config.toml
norm = "layernorm"
norm_eps = 1e-06
schedule = "wsd"
train_tokens = 280100000
max_steps = 4274
Each number is 50 + 12 x the weight over its row's rms, rounded and kept within 0 to 99. Layers, rows and columns count from 0. The size before them is the row's rms in percent of the matrix's.

# layer 12 MLP down (transposed), 1024x256, rms 0.0504, rows 619-646, columns 0-127
088:51 29 31 57 62 35 41 39 56 54 43 68 53 43 59 36 30 36 49 45 36 51 67 52 45 53 45 44 41 47 42 45 51 51 60 41 57 74 44 51 33 49 46 61 58 50 50 49 38 67 69 45 58 52 51 77 33 44 70 70 33 57 44 56 71 49 45 58 47 54 65 33 38 38 56 53 42 58 47 64 45 25 65 43 68 60 60 31 48 71 59 45 37 54 56 67 44 41 59 62 45 42 22 36 59 49 63 52 48 49 50 79 46 53 44 32 47 45 42 55 74 75 60 48 59 53 38 43
106:55 72 55 47 68 61 36 26 50 44 60 44 43 57 45 44 50 38 63 74 40 43 41 49 71 35 48 33 46 34 48 59 54 60 41 44 51 63 36 50 41 56 27 56 50 55 50 68 35 67 51 71 75 47 32 34 43 51 39 38 64 47 49 32 42 55 34 47 55 74 53 64 46 63 38 52 70 43 58 50 28 42 50 47 68 39 47 50 54 31 51 70 64 51 78 50 40 52 41 39 42 57 40 45 29 43 40 63 43 66 42 27 61 64 59 59 60 29 46 47 61 31 42 50 23 45 40 50
096:52 64 41 51 33 30 41 67 41 46 41 48 41 58 67 60 53 44 39 55 35 40 49 74 41 36 27 57 49 49 55 48 42 51 59 53 51 44 49 56 46 38 60 56 58 54 38 53 60 47 47 55 60 42 56 56 48 42 62 59 37 30 52 45 44 48 52 35 49 41 54 55 38 51 81 36 59 44 51 54 56 32 47 42 63 54 44 44 38 41 40 51 47 22 64 60 51 49 74 43 64 51 54 48 65 32 36 28 70 41 39 66 59 58 53 62 45 63 42 56 32 35 32 64 38 31 48 54
095:34 46 64 58 35 54 46 53 39 50 66 56 62 40 59 58 42 25 41 48 60 55 59 65 30 38 40 28 43 39 68 68 27 46 58 44 45 57 68 49 31 42 60 57 47 60 41 33 51 59 44 65 54 72 29 60 42 42 46 37 50 46 40 56 52 55 40 50 56 20 42 45 36 47 47 65 55 72 52 51 59 61 46 43 45 58 52 62 73 47 47 55 28 53 36 61 52 45 69 57 56 39 43 60 16 63 39 61 53 38 56 49 48 40 56 86 49 31 24 57 62 48 32 48 68 72 45 39
088:69 47 60 49 44 44 53 66 32 45 54 48 31 40 48 41 62 31 45 64 37 53 41 46 63 24 52 40 57 49 36 52 68 39 69 46 41 55 43 53 23 27 48 49 63 55 51 51 55 49 56 41 61 73 54 76 50 36 56 72 66 49 47 52 52 65 58 25 64 45 38 52 44 46 70 69 54 43 40 71 61 50 45 29 24 42 41 38 23 49 66 25 44 52 64 50 34 57 66 38 63 49 50 84 52 50 49 43 55 35 34 49 34 24 42 73 53 56 37 67 68 61 59 54 57 48 44 55
115:44 62 67 61 49 52 38 53 48 38 48 52 62 61 39 86 46 71 78 60 55 39 49 75 45 40 55 34 56 47 45 65 66 32 48 44 26 50 52 65 52 43 54 44 69 73 33 42 39 53 44 60 55 48 49 49 63 51 45 56 42 53 47 81 47 48 68 22 61 44 44 71 48 35 59 46 62 36 38 30 69 22 52 50 69 71 34 47 52 39 59 46 42 78 50 62 67 46 13 58 21 27 44 45 50 56 51 56 66 57 49 55 52 40 41 51 51 39 58 64 47 55 51 62 47 26 60 50
111:42 55 71 47 41 63 44 40 64 42 46 46 47 30 22 45 47 49 41 77 35 40 62 56 41 41 54 70 46 60 44 51 55 58 48 53 64 41 64 43 62 54 48 37 50 57 57 67 30 60 47 23 59 72 44 35 27 64 54 46 68 63 68 38 51 68 39 42 22 34 63 39 33 42 67 52 42 54 47 56 40 49 49 59 58 51 54 68 51 38 64 59 41 59 60 56 60 64 45 24 50 46 49 30 62 48 64 45 55 48 68 61 67 51 41 36 57 59 45 62 63 52 66 59 46 81 40 39
088:56 70 43 30 55 46 47 62 48 56 62 39 39 46 47 49 47 32 27 56 50 39 64 39 26 51 72 30 54 49 48 60 62 52 38 40 34 52 58 35 54 60 38 59 59 31 37 47 45 27 50 28 62 69 53 61 52 44 60 51 43 59 25 34 50 72 35 41 63 49 24 38 53 45 51 48 39 57 47 57 50 57 68 45 44 54 52 46 20 54 45 58 53 51 33 44 40 58 51 59 40 49 52 38 64 49 43 45 53 56 49 72 52 33 45 41 56 59 58 60 67 52 53 47 45 49 55 56
092:29 44 40 52 52 84 42 60 67 56 57 56 49 60 47 35 50 40 60 31 78 49 65 54 59 71 63 51 50 52 50 65 58 46 50 63 50 49 79 44 43 74 55 56 48 60 61 55 48 46 61 55 30 81 57 58 55 59 61 31 42 55 40 49 62 56 66 49 59 47 66 69 62 14 46 53 50 34 46 43 41 50 40 50 46 24 67 56 45 50 44 53 44 40 52 47 58 66 62 46 37 47 50 55 53 58 55 36 55 55 56 59 61 27 38 28 58 39 50 50 58 57 49 60 41 31 49 59
105:68 59 43 22 46 69 48 54 51 41 52 45 57 55 62 53 38 60 45 57 51 54 69 55 45 55 44 40 59 49 46 59 55 61 29 60 60 31 70 42 49 62 30 34 51 51 54 44 51 45 16 42 43 46 63 42 64 52 42 39 65 73 65 55 35 47 32 33 48 37 51 56 44 50 58 48 76 35 49 51 63 41 55 53 41 37 41 72 45 76 50 66 51 57 61 48 43 44 38 57 62 53 43 50 33 53 53 59 62 49 54 42 56 40 34 37 68 56 56 65 53 50 71 61 44 51 53 54
094:43 74 44 48 45 50 48 55 44 32 59 66 63 39 45 64 58 69 68 78 47 64 38 59 75 47 45 38 49 69 51 49 65 50 34 60 69 47 46 66 51 52 27 39 35 39 54 47 45 48 48 41 49 46 62 55 46 72 37 71 61 45 73 50 40 67 68 37 38 60 63 50 36 52 52 68 54 54 55 61 48 32 67 58 52 66 61 57 35 38 42 51 53 47 47 37 44 62 53 42 51 43 60 55 31 45 60 49 40 40 47 81 63 51 42 63 64 65 51 33 44 42 57 50 47 38 41 54
107:34 40 60 58 31 45 45 64 49 61 56 50 50 57 52 50 43 53 42 48 70 57 44 55 61 46 50 42 59 65 42 42 71 48 31 40 48 38 53 58 46 35 54 31 45 57 34 32 51 49 50 46 83 34 60 57 35 46 46 42 54 66 51 51 42 45 49 47 41 50 48 30 41 52 66 48 45 57 44 47 64 75 64 54 36 64 47 52 67 60 48 62 25 46 34 22 61 50 47 45 55 58 46 73 49 68 52 46 64 54 50 76 50 67 37 41 70 47 45 27 32 39 77 51 52 71 57 45
096:63 71 51 53 55 34 54 44 40 63 34 52 60 49 65 52 37 48 34 40 43 49 39 50 66 68 43 52 41 57 32 50 49 40 50 46 51 56 51 54 81 45 28 60 41 72 41 56 65 44 57 57 70 36 59 65 51 49 36 42 53 68 52 40 39 23 48 65 33 56 51 55 50 62 55 51 42 55 68 41 35 35 33 62 61 31 45 33 38 34 52 62 37 49 57 64 54 86 40 45 49 57 34 34 34 69 47 50 52 56 57 28 29 65 30 70 28 49 64 60 45 46 62 35 69 38 35 49
103:45 56 35 58 48 64 50 56 63 53 57 52 43 85 53 47 47 45 55 55 54 42 45 43 31 48 46 67 59 56 40 41 46 33 47 37 28 51 48 55 65 49 68 40 58 51 46 39 46 34 43 42 33 52 40 48 49 57 33 41 50 41 69 52 64 49 63 28 70 64 71 60 58 53 48 56 63 41 40 57 44 49 61 47 54 50 48 62 50 48 75 54 54 47 30 58 65 58 54 67 42 61 31 58 30 49 74 54 35 30 47 41 41 55 61 55 54 38 38 42 67 30 38 64 28 54 36 43
107:56 48 42 15 66 41 55 53 32 62 55 49 17 34 42 64 50 51 57 45 38 60 57 55 71 52 69 28 65 57 62 84 53 54 49 48 66 54 50 38 43 44 62 40 59 56 62 51 62 46 54 47 36 49 43 63 35 47 53 86 44 69 56 97 44 39 56 54 30 31 40 36 53 36 70 42 44 72 47 70 38 77 62 57 47 49 36 40 44 33 47 52 47 53 54 52 46 60 15 51 58 54 47 43 64 26 51 51 61 39 42 52 54 57 64 56 56 48 63 64 54 31 51 39 50 45 35 54
107:47 56 51 65 28 45 40 56 55 45 37 60 54 47 46 56 62 70 55 38 27 53 50 47 33 49 67 35 42 57 43 58 62 37 51 38 41 42 26 46 69 61 55 61 53 37 28 45 44 37 37 48 63 58 39 54 51 58 49 70 45 43 35 53 43 48 31 72 49 53 59 68 35 26 41 52 39 39 73 56 43 52 53 24 65 50 51 54 47 54 45 56 43 53 50 43 43 55 45 35 49 61 33 73 44 58 59 51 59 49 70 07 65 65 37 66 48 65 63 55 43 61 53 52 61 25 44 58
104:48 65 59 46 54 54 52 43 50 51 70 60 37 67 33 51 32 55 57 39 37 49 47 59 60 38 30 46 53 32 56 48 59 46 37 37 62 62 51 43 20 53 43 52 56 41 55 59 37 43 33 56 51 45 69 58 45 47 60 61 51 58 57 43 57 60 63 42 41 40 54 64 36 40 29 42 52 42 61 63 24 43 70 56 60 64 53 53 52 62 51 67 20 44 81 42 63 49 43 53 42 44 53 42 52 39 60 26 37 62 69 45 45 55 44 50 56 35 51 58 63 76 53 39 57 67 58 52
105:55 47 59 39 78 46 31 57 43 52 45 59 40 50 83 59 35 57 48 54 43 39 57 54 18 58 46 54 42 53 54 44 61 57 23 73 63 59 42 34 42 71 51 50 47 42 50 37 41 46 49 33 59 54 55 52 19 54 36 71 51 39 36 53 50 59 52 50 36 49 54 43 39 42 55 72 42 43 60 46 65 69 54 53 55 54 56 30 42 48 66 60 49 41 14 58 21 29 59 60 68 63 48 15 47 29 47 51 47 67 72 47 64 62 39 46 63 38 35 45 61 38 63 47 61 41 51 53
099:32 53 63 35 35 36 62 46 47 67 78 49 60 65 54 40 51 39 62 59 38 40 54 58 59 58 33 39 62 36 39 67 51 68 54 56 47 59 56 70 36 51 44 55 49 39 54 57 48 42 57 44 34 43 63 78 54 59 71 43 56 55 63 63 62 55 46 59 63 40 39 40 55 41 59 25 56 51 46 48 43 58 38 43 54 32 55 51 56 43 76 35 64 43 47 42 57 40 47 57 60 48 41 48 41 39 44 61 47 49 60 54 71 63 59 44 38 49 69 33 47 42 47 48 55 54 45 51
099:58 51 57 64 69 53 61 72 51 28 59 57 64 60 37 46 47 38 37 55 42 38 51 45 48 36 49 50 42 58 63 45 53 39 45 31 42 49 73 51 33 43 57 65 45 38 42 34 37 32 60 29 59 43 50 58 56 41 47 30 82 41 55 62 64 44 47 74 57 55 53 55 36 28 61 35 40 74 57 67 60 45 64 55 31 46 44 51 45 25 51 63 39 33 50 41 51 60 57 57 60 53 48 69 52 61 50 60 54 61 41 62 29 48 56 43 45 35 46 54 38 51 47 34 45 57 61 66
108:33 58 47 42 27 43 27 63 61 63 37 50 41 38 48 40 66 61 39 50 64 59 47 53 31 62 59 81 29 45 52 30 84 53 61 57 61 55 53 48 29 47 51 30 47 51 28 54 65 31 37 34 57 47 51 52 58 47 57 48 57 52 40 63 57 55 54 37 66 66 51 31 48 30 45 48 61 63 37 68 79 67 62 41 47 61 39 36 57 51 30 55 60 35 49 50 35 36 48 44 49 57 32 54 50 42 51 34 39 71 25 30 53 38 59 55 48 32 44 75 46 55 49 65 34 35 37 52
108:64 68 45 63 51 49 44 47 73 60 33 62 63 60 62 35 48 51 48 51 58 51 52 52 52 38 44 29 56 66 31 32 37 68 50 36 47 78 42 48 24 47 58 52 36 49 45 46 56 71 29 70 49 55 43 35 31 64 33 63 44 33 66 48 49 76 68 52 43 48 55 57 57 51 61 56 59 48 75 37 52 69 53 43 42 44 46 44 58 46 71 26 36 54 69 50 45 54 36 48 54 55 55 36 50 59 51 48 24 56 48 37 54 65 60 63 61 42 35 36 45 56 56 28 58 68 52 66
096:57 47 43 44 51 38 48 38 29 45 57 67 68 57 48 39 21 56 46 50 50 55 45 72 25 49 45 39 45 45 81 42 47 78 59 42 60 78 52 53 40 32 31 68 42 44 49 57 39 34 27 55 46 71 61 54 54 46 61 53 69 59 86 56 69 52 47 51 55 29 43 43 54 56 64 45 66 57 63 57 39 65 63 46 68 75 39 46 42 55 52 49 56 54 56 44 45 60 54 55 70 63 46 10 54 37 38 46 64 41 30 68 60 48 36 43 38 54 41 52 50 62 48 44 53 58 37 47
097:61 54 45 65 59 44 47 30 56 75 42 27 41 37 70 55 51 45 35 37 50 36 46 48 34 46 45 57 33 60 50 69 65 76 76 44 65 41 61 38 60 53 48 38 53 55 45 68 30 54 32 55 59 46 79 52 37 51 62 44 51 77 50 38 55 35 41 42 35 31 38 31 65 49 57 52 65 51 62 79 65 63 49 54 45 54 86 84 50 42 54 54 52 55 46 23 48 67 43 44 47 56 61 60 60 57 44 61 29 60 57 62 62 37 41 35 48 49 75 51 39 31 62 68 41 56 52 34
102:69 38 44 57 53 37 44 59 63 39 45 46 65 54 62 49 49 47 56 73 51 55 40 71 48 48 57 49 59 66 54 51 41 43 45 37 43 46 68 62 45 25 40 30 45 65 59 54 30 59 42 44 60 58 59 68 52 50 28 37 37 47 44 49 65 42 41 41 27 39 49 34 33 40 56 30 63 47 54 66 74 48 69 51 50 36 50 63 39 57 48 40 64 50 40 35 49 38 48 51 62 39 43 78 52 85 47 53 78 61 50 19 46 56 48 30 53 50 44 35 48 51 72 63 29 47 50 30
100:53 52 26 60 28 36 51 49 43 62 65 37 36 51 60 77 48 56 36 28 62 47 49 62 33 51 58 48 71 46 43 62 41 67 62 37 61 47 60 54 48 60 61 39 43 40 41 65 43 51 35 49 55 53 58 55 41 28 45 54 51 27 60 44 57 49 36 36 72 68 47 38 59 48 58 62 59 41 42 60 60 52 62 44 48 43 54 57 59 67 60 50 43 43 38 55 44 53 26 54 52 54 46 35 46 66 43 28 54 39 52 47 48 59 42 64 39 36 59 72 35 31 36 34 41 44 32 52
094:43 34 48 49 45 74 54 36 38 74 48 45 51 49 56 49 61 40 61 39 39 44 53 51 59 47 27 62 38 26 47 31 47 51 55 64 49 52 54 57 27 42 50 57 24 68 53 44 44 62 33 36 40 55 47 50 82 42 40 54 44 31 32 41 63 33 65 57 54 47 44 74 53 41 38 50 38 45 62 58 51 52 34 47 51 36 56 24 72 45 40 38 55 49 44 54 63 48 68 50 60 51 36 86 65 53 37 27 60 56 45 51 40 41 58 59 43 52 38 44 51 54 40 53 74 36 32 46
100:59 66 56 55 47 44 63 52 40 52 48 35 53 30 22 54 68 38 63 54 52 50 35 54 56 66 60 69 67 44 53 45 62 68 60 65 36 54 49 50 55 43 41 68 63 64 33 45 48 47 56 47 58 31 29 63 30 69 45 45 47 52 71 58 38 48 39 41 61 22 33 54 55 61 30 40 39 43 40 35 42 51 74 64 41 39 41 41 52 52 50 57 64 53 50 73 62 53 65 42 69 48 54 78 74 37 36 65 62 49 42 38 34 49 69 29 44 66 36 61 55 50 50 60 57 54 37 40
# layer 12 MLP up, 1024x256, rms 0.0594, rows 620-646, columns 0-127
100:53 46 34 39 46 30 39 49 31 39 42 30 74 49 43 64 29 51 22 56 39 51 57 47 48 53 71 54 48 68 60 58 57 47 56 51 64 51 55 38 56 41 61 54 56 40 56 38 45 45 45 24 41 55 38 67 50 60 66 45 44 31 37 68 56 30 53 27 65 33 58 50 38 52 35 50 44 56 45 68 67 42 55 49 42 70 51 39 36 50 46 60 50 53 43 41 43 64 62 39 60 41 57 48 36 37 65 37 44 31 69 31 66 47 45 62 62 62 57 60 65 38 59 67 48 47 32 45
097:67 32 60 59 52 67 47 31 35 48 30 47 45 35 43 71 66 38 61 35 49 64 51 46 58 43 42 47 52 49 50 56 67 64 39 45 48 61 53 42 43 70 28 73 37 84 56 42 48 53 45 47 39 67 53 44 38 64 43 69 56 54 46 55 36 58 28 56 56 67 49 71 46 70 33 61 59 62 42 38 38 51 52 68 74 71 45 37 60 49 33 48 64 68 19 51 59 33 51 57 42 62 40 54 58 54 66 49 37 33 50 43 41 50 52 55 41 44 61 49 55 50 40 56 68 63 51 56
104:36 60 76 58 53 36 43 50 45 43 34 56 45 38 38 48 60 47 62 44 67 58 47 37 66 43 35 42 43 50 54 65 25 47 69 25 57 61 45 43 49 62 41 40 40 27 39 44 62 61 46 37 50 50 60 66 32 59 42 47 34 41 48 65 60 49 43 46 56 91 60 45 46 63 71 42 45 30 57 38 63 44 40 62 45 52 52 52 32 32 49 45 24 56 42 30 62 61 73 50 64 47 36 47 66 47 52 54 44 39 56 40 28 31 68 31 58 58 64 41 47 43 49 63 58 57 38 45
092:37 77 29 53 48 37 38 29 45 63 57 34 67 54 57 66 66 60 58 46 51 33 52 42 55 43 40 93 41 53 58 62 48 23 61 57 60 62 48 41 59 58 44 68 39 57 68 60 45 45 48 37 68 48 43 38 57 51 38 55 42 42 46 60 52 27 66 67 51 59 56 55 41 69 55 49 28 37 53 42 63 69 53 51 59 59 61 53 59 47 39 47 59 58 35 75 49 49 44 44 41 47 58 50 54 53 57 46 57 44 30 68 56 45 45 46 34 50 55 44 43 52 56 31 45 58 44 67
107:61 46 53 52 31 39 43 56 50 48 79 33 53 80 31 42 57 52 52 55 44 63 66 52 41 60 61 45 38 57 47 62 38 51 33 72 64 27 62 48 37 46 63 43 44 41 50 41 57 73 37 23 42 45 65 73 48 58 51 50 53 41 52 36 68 55 61 62 37 48 49 37 57 57 66 39 45 42 29 70 47 73 45 64 91 48 67 74 32 36 36 61 63 47 31 56 52 45 61 56 44 50 50 55 64 42 58 45 36 42 77 46 37 43 53 59 68 44 45 57 52 52 47 47 60 34 55 50
111:31 51 50 57 55 40 20 51 88 51 48 27 45 55 26 60 59 56 37 59 33 45 43 39 47 44 42 59 37 75 51 72 41 57 43 43 57 42 46 33 31 47 49 50 51 37 25 60 50 47 41 46 71 42 52 28 42 51 54 49 57 30 26 52 44 59 88 49 39 48 62 38 44 52 58 53 49 42 52 62 70 45 44 42 40 56 39 78 35 60 39 44 45 75 51 42 71 37 64 47 64 36 53 59 41 63 36 51 45 34 77 56 46 49 73 48 60 42 52 59 43 47 47 53 67 65 53 59
096:50 56 53 68 43 46 61 38 56 49 39 33 45 51 48 62 60 72 56 63 49 45 52 54 52 38 54 67 41 54 47 56 38 36 59 44 57 51 37 67 27 37 60 45 53 40 78 60 54 71 49 59 41 45 51 60 26 32 59 44 46 35 58 68 40 44 51 53 56 61 49 52 22 51 38 72 44 46 53 45 57 46 55 49 46 48 51 65 68 20 49 24 72 37 56 66 68 31 54 59 52 56 50 53 56 34 58 57 46 37 45 37 40 67 56 41 26 62 51 18 39 43 40 48 59 44 26 48
095:48 41 46 62 51 28 40 63 44 45 50 68 72 27 50 73 47 49 63 36 41 33 52 45 48 48 60 39 53 50 63 29 64 75 30 35 78 36 31 35 54 38 43 58 39 49 52 44 46 52 52 45 69 48 47 32 45 41 56 55 62 57 34 48 29 34 54 58 26 57 41 62 57 70 70 48 40 54 36 40 72 65 71 53 58 64 29 43 43 45 45 55 59 63 53 65 58 47 48 62 60 57 42 50 75 48 72 46 50 47 62 47 44 30 54 64 51 56 36 36 50 37 68 50 58 52 57 35
101:51 41 64 52 34 35 49 46 55 61 36 33 37 47 31 55 43 45 64 64 57 67 59 54 63 47 45 59 50 49 36 84 52 44 45 27 47 26 62 51 58 63 64 41 49 56 57 34 53 62 48 34 47 66 45 53 58 16 56 53 45 28 63 35 58 59 47 43 37 44 48 33 62 80 55 85 44 33 61 38 68 62 48 33 55 60 57 53 53 40 51 59 69 62 41 34 60 32 54 54 51 26 57 49 17 63 57 51 44 56 67 47 58 37 47 53 58 47 28 59 51 66 61 60 31 61 41 61
094:47 56 60 56 51 47 74 33 40 72 48 43 35 43 56 27 31 50 56 33 60 34 71 54 59 53 48 75 43 40 42 60 46 57 60 25 38 49 52 43 37 44 49 84 45 48 64 46 44 47 52 44 37 57 34 61 48 41 54 46 27 25 60 36 48 60 47 58 37 52 64 66 43 42 58 43 40 57 43 39 40 74 52 53 76 45 51 34 74 49 54 47 54 50 35 71 69 70 51 43 36 40 40 36 62 39 31 53 50 36 46 32 41 38 72 44 54 51 44 53 32 70 45 36 48 48 63 54
107:29 55 31 52 62 34 58 60 59 67 25 41 38 63 32 43 49 46 59 29 46 56 46 56 47 46 71 71 38 46 52 69 39 26 41 48 52 56 69 46 55 47 55 66 48 55 38 47 59 58 23 70 39 70 35 68 42 55 61 44 47 41 41 54 52 35 58 63 65 41 55 40 54 55 61 41 48 54 53 42 55 54 58 48 26 50 32 45 48 33 47 48 40 58 62 72 55 58 54 70 64 73 64 44 60 68 65 43 41 62 43 44 50 52 60 75 55 49 73 37 63 48 38 38 72 51 66 63
092:57 41 57 40 55 43 41 25 48 60 19 40 49 39 44 56 55 53 76 54 57 57 64 74 74 44 55 53 55 31 48 54 57 54 50 42 70 65 59 38 48 79 55 48 53 46 53 56 32 62 61 35 67 31 24 37 50 36 52 52 49 36 40 39 59 55 73 35 61 36 45 43 55 65 53 70 48 52 46 22 50 71 49 45 44 75 47 47 56 66 57 30 44 48 44 48 67 38 57 27 44 57 32 62 63 37 66 74 34 31 59 47 44 41 71 37 66 50 48 50 43 30 44 43 38 53 46 49
101:50 60 45 58 42 68 51 42 30 44 70 67 77 41 56 42 57 47 40 20 25 33 49 46 50 79 65 38 45 50 45 73 46 47 65 42 48 48 37 34 45 62 46 57 58 42 48 47 41 58 52 38 45 49 38 64 44 41 61 68 27 26 54 51 36 48 41 62 70 50 54 51 48 56 49 58 45 44 30 46 49 55 44 43 65 44 48 51 54 34 33 31 41 67 57 77 58 63 50 40 64 43 51 59 64 39 62 61 43 30 44 38 48 42 75 48 57 31 54 46 57 42 28 51 49 46 46 57
105:46 19 50 58 52 34 44 35 61 37 38 62 56 47 41 44 83 60 53 37 50 36 41 08 46 35 39 57 66 52 52 36 47 60 48 51 50 56 61 60 35 48 43 75 39 62 69 54 35 58 44 45 78 54 57 50 49 51 40 48 55 46 71 35 54 46 65 63 58 49 56 55 44 52 49 65 44 44 55 72 68 42 44 46 51 61 64 49 62 60 38 73 62 56 62 59 44 51 63 43 66 32 42 61 15 31 42 62 54 51 59 46 54 47 48 40 45 52 55 52 54 39 59 61 33 41 57 45
097:59 44 70 60 60 55 64 54 40 51 54 59 51 46 42 39 59 58 50 65 55 32 44 52 50 59 57 66 69 42 50 66 54 31 40 56 38 38 60 49 29 49 38 52 70 33 51 38 70 52 37 25 48 29 50 42 33 62 34 58 53 37 35 47 38 67 55 38 63 62 44 46 76 47 47 57 36 66 40 48 59 51 20 42 50 60 34 45 74 55 46 27 54 33 62 41 53 51 61 51 42 54 67 47 26 45 67 66 22 57 40 33 79 43 36 41 26 41 54 41 67 45 51 52 37 43 50 71
100:58 55 52 56 30 45 46 58 66 55 47 56 49 40 31 49 44 79 69 61 45 68 42 52 28 61 47 60 48 41 37 78 55 50 53 42 71 55 44 50 41 60 49 50 56 35 48 61 21 50 71 51 66 60 47 41 48 43 73 29 48 65 50 50 51 63 78 58 31 53 59 46 43 73 68 54 38 50 47 45 41 59 26 40 30 38 54 71 48 31 44 45 61 79 60 39 59 62 36 56 55 26 48 49 61 45 47 53 29 58 85 59 50 54 59 45 63 43 59 56 43 45 61 19 58 52 49 55
110:57 48 55 67 68 55 21 55 46 46 48 44 59 75 49 47 46 74 60 68 67 44 52 46 42 62 59 55 52 34 54 45 35 40 28 55 50 33 64 27 48 69 47 53 67 36 30 39 68 71 45 26 52 61 61 54 29 49 66 56 27 47 45 60 45 52 65 70 52 52 63 62 36 44 57 53 43 48 42 30 51 73 30 41 52 46 28 50 69 66 54 48 54 71 31 48 52 54 28 48 39 40 43 46 70 63 61 65 52 42 57 50 40 42 75 41 40 65 39 65 65 45 49 56 50 44 30 42
099:43 37 54 53 51 57 48 36 42 44 61 46 37 63 68 44 37 53 66 42 46 74 73 35 61 55 48 70 35 36 54 61 40 59 36 51 45 51 57 32 56 68 54 44 38 64 53 36 46 45 56 53 63 60 47 71 41 33 59 59 30 34 42 48 49 47 67 41 46 40 77 61 55 53 46 36 70 53 45 49 58 49 35 44 48 47 52 57 64 29 65 42 48 53 47 81 44 41 48 50 61 51 53 51 35 53 38 64 39 51 39 44 60 56 59 71 20 53 39 49 46 48 29 47 30 52 31 48
102:68 52 56 35 53 48 46 51 53 58 52 62 43 59 41 45 46 59 57 58 26 22 53 46 84 37 56 80 55 40 43 40 58 69 63 42 45 40 44 68 57 41 43 52 33 57 32 16 42 57 41 60 65 62 55 51 48 43 57 63 39 67 65 45 46 58 32 62 75 71 67 46 44 58 52 46 51 33 46 36 53 70 42 41 55 37 42 48 52 53 47 26 56 67 67 56 51 41 54 47 62 64 60 53 44 51 57 58 47 54 40 58 59 52 58 65 53 61 62 45 71 42 43 65 71 29 42 63
103:55 69 62 36 55 43 79 48 41 35 59 54 55 55 43 66 54 41 51 56 27 47 46 55 70 56 54 47 40 58 52 55 43 54 38 31 49 58 44 43 52 59 37 65 58 54 55 46 67 72 56 49 52 50 68 68 25 54 75 52 68 51 63 54 51 55 35 58 37 66 43 46 51 50 47 84 56 36 56 68 48 44 67 73 67 65 38 62 40 18 42 67 42 45 49 66 65 53 43 40 47 49 60 55 42 51 38 80 67 50 63 45 50 30 56 53 28 48 60 38 43 46 47 25 38 40 68 56
102:45 31 50 49 65 49 75 58 55 57 44 45 45 42 46 44 45 43 33 59 41 44 63 58 50 48 60 49 47 39 53 44 42 45 31 48 76 24 51 47 44 59 47 66 52 37 52 51 53 48 46 54 40 49 53 85 58 62 69 69 74 34 51 56 67 41 37 43 39 36 59 45 56 76 28 65 52 77 44 73 47 53 51 55 36 35 62 37 46 60 44 64 45 41 49 25 50 55 55 52 35 57 48 76 46 48 58 53 52 44 39 40 47 39 70 39 40 62 54 56 48 34 52 74 53 63 49 65
096:39 57 72 52 44 63 72 50 74 51 59 35 39 55 72 61 49 41 43 47 51 36 54 54 30 73 57 37 50 48 44 40 18 56 35 03 51 43 62 41 70 72 42 43 57 56 65 40 52 53 57 51 63 71 58 43 53 56 30 40 25 45 66 34 42 52 58 61 33 62 45 28 56 54 41 57 38 76 42 35 63 69 61 49 50 41 63 56 56 27 55 55 40 51 48 57 48 67 60 36 51 50 54 38 49 52 46 61 48 40 82 58 42 53 62 58 44 52 69 24 44 45 47 48 35 58 49 69
097:46 50 79 48 66 38 46 38 48 43 38 66 63 37 32 43 45 50 36 42 43 36 51 49 68 76 82 49 52 68 46 44 56 31 66 35 33 54 33 55 35 55 42 70 55 48 45 31 28 39 51 43 59 41 42 58 60 43 58 83 46 37 60 31 56 44 53 45 32 45 55 52 45 45 44 47 28 24 51 51 41 67 56 45 35 44 51 40 51 51 48 52 59 74 54 39 67 57 62 35 65 47 76 49 60 59 36 66 57 38 60 42 64 52 30 60 39 53 38 60 57 47 42 44 56 35 50 41
096:53 67 47 48 40 42 49 36 43 78 42 23 31 24 35 45 35 64 47 38 49 45 58 29 61 46 81 44 43 75 42 57 50 79 57 60 45 53 62 47 56 58 52 55 41 34 60 56 45 55 47 29 38 37 29 45 46 20 35 60 43 41 47 44 33 50 51 43 48 64 48 56 38 51 41 61 56 58 37 68 61 48 43 55 54 56 50 60 59 49 31 52 45 54 43 60 47 29 62 47 67 62 47 49 53 73 56 56 50 20 43 50 55 45 70 63 27 37 62 51 52 45 56 37 62 46 35 84
092:54 30 56 36 67 54 87 49 64 42 25 59 67 65 59 51 31 46 68 66 28 40 41 50 51 64 29 45 48 77 72 58 48 27 38 61 64 61 45 43 65 43 46 44 47 43 53 35 32 74 54 54 59 49 45 37 64 41 69 44 66 62 55 65 45 55 63 58 54 61 60 53 38 41 60 64 41 46 42 64 47 62 39 53 47 47 46 40 52 63 46 48 67 44 50 57 62 63 44 44 31 57 50 68 63 51 63 47 55 71 49 36 40 39 43 49 57 39 53 64 32 55 68 36 49 51 74 47
099:44 50 71 69 49 42 51 56 82 53 65 48 48 43 62 37 52 45 45 63 32 56 25 50 52 66 64 73 60 41 48 71 52 51 52 27 44 52 70 48 51 56 39 45 58 30 63 43 45 44 53 51 49 73 46 62 60 23 43 63 41 52 49 57 65 69 45 45 70 59 50 41 56 61 50 57 43 43 34 47 56 70 27 37 56 58 44 49 55 33 30 45 46 67 47 41 27 25 55 27 62 50 35 60 71 35 73 44 47 26 40 62 31 51 69 48 31 31 37 55 63 41 53 51 53 57 62 64
095:38 63 47 45 56 46 47 42 65 70 65 34 41 39 41 42 41 61 38 44 32 69 67 43 86 60 48 63 41 53 64 47 20 40 37 64 61 53 35 34 17 84 35 43 72 61 49 42 49 58 44 57 69 41 48 36 48 39 46 64 40 51 42 67 43 49 88 59 41 52 42 40 38 52 40 53 41 29 74 32 52 51 46 66 49 58 54 78 71 43 42 44 54 52 60 43 62 52 38 39 46 36 40 52 61 57 42 46 52 48 50 43 44 41 52 48 40 51 50 59 56 51 31 47 64 46 46 44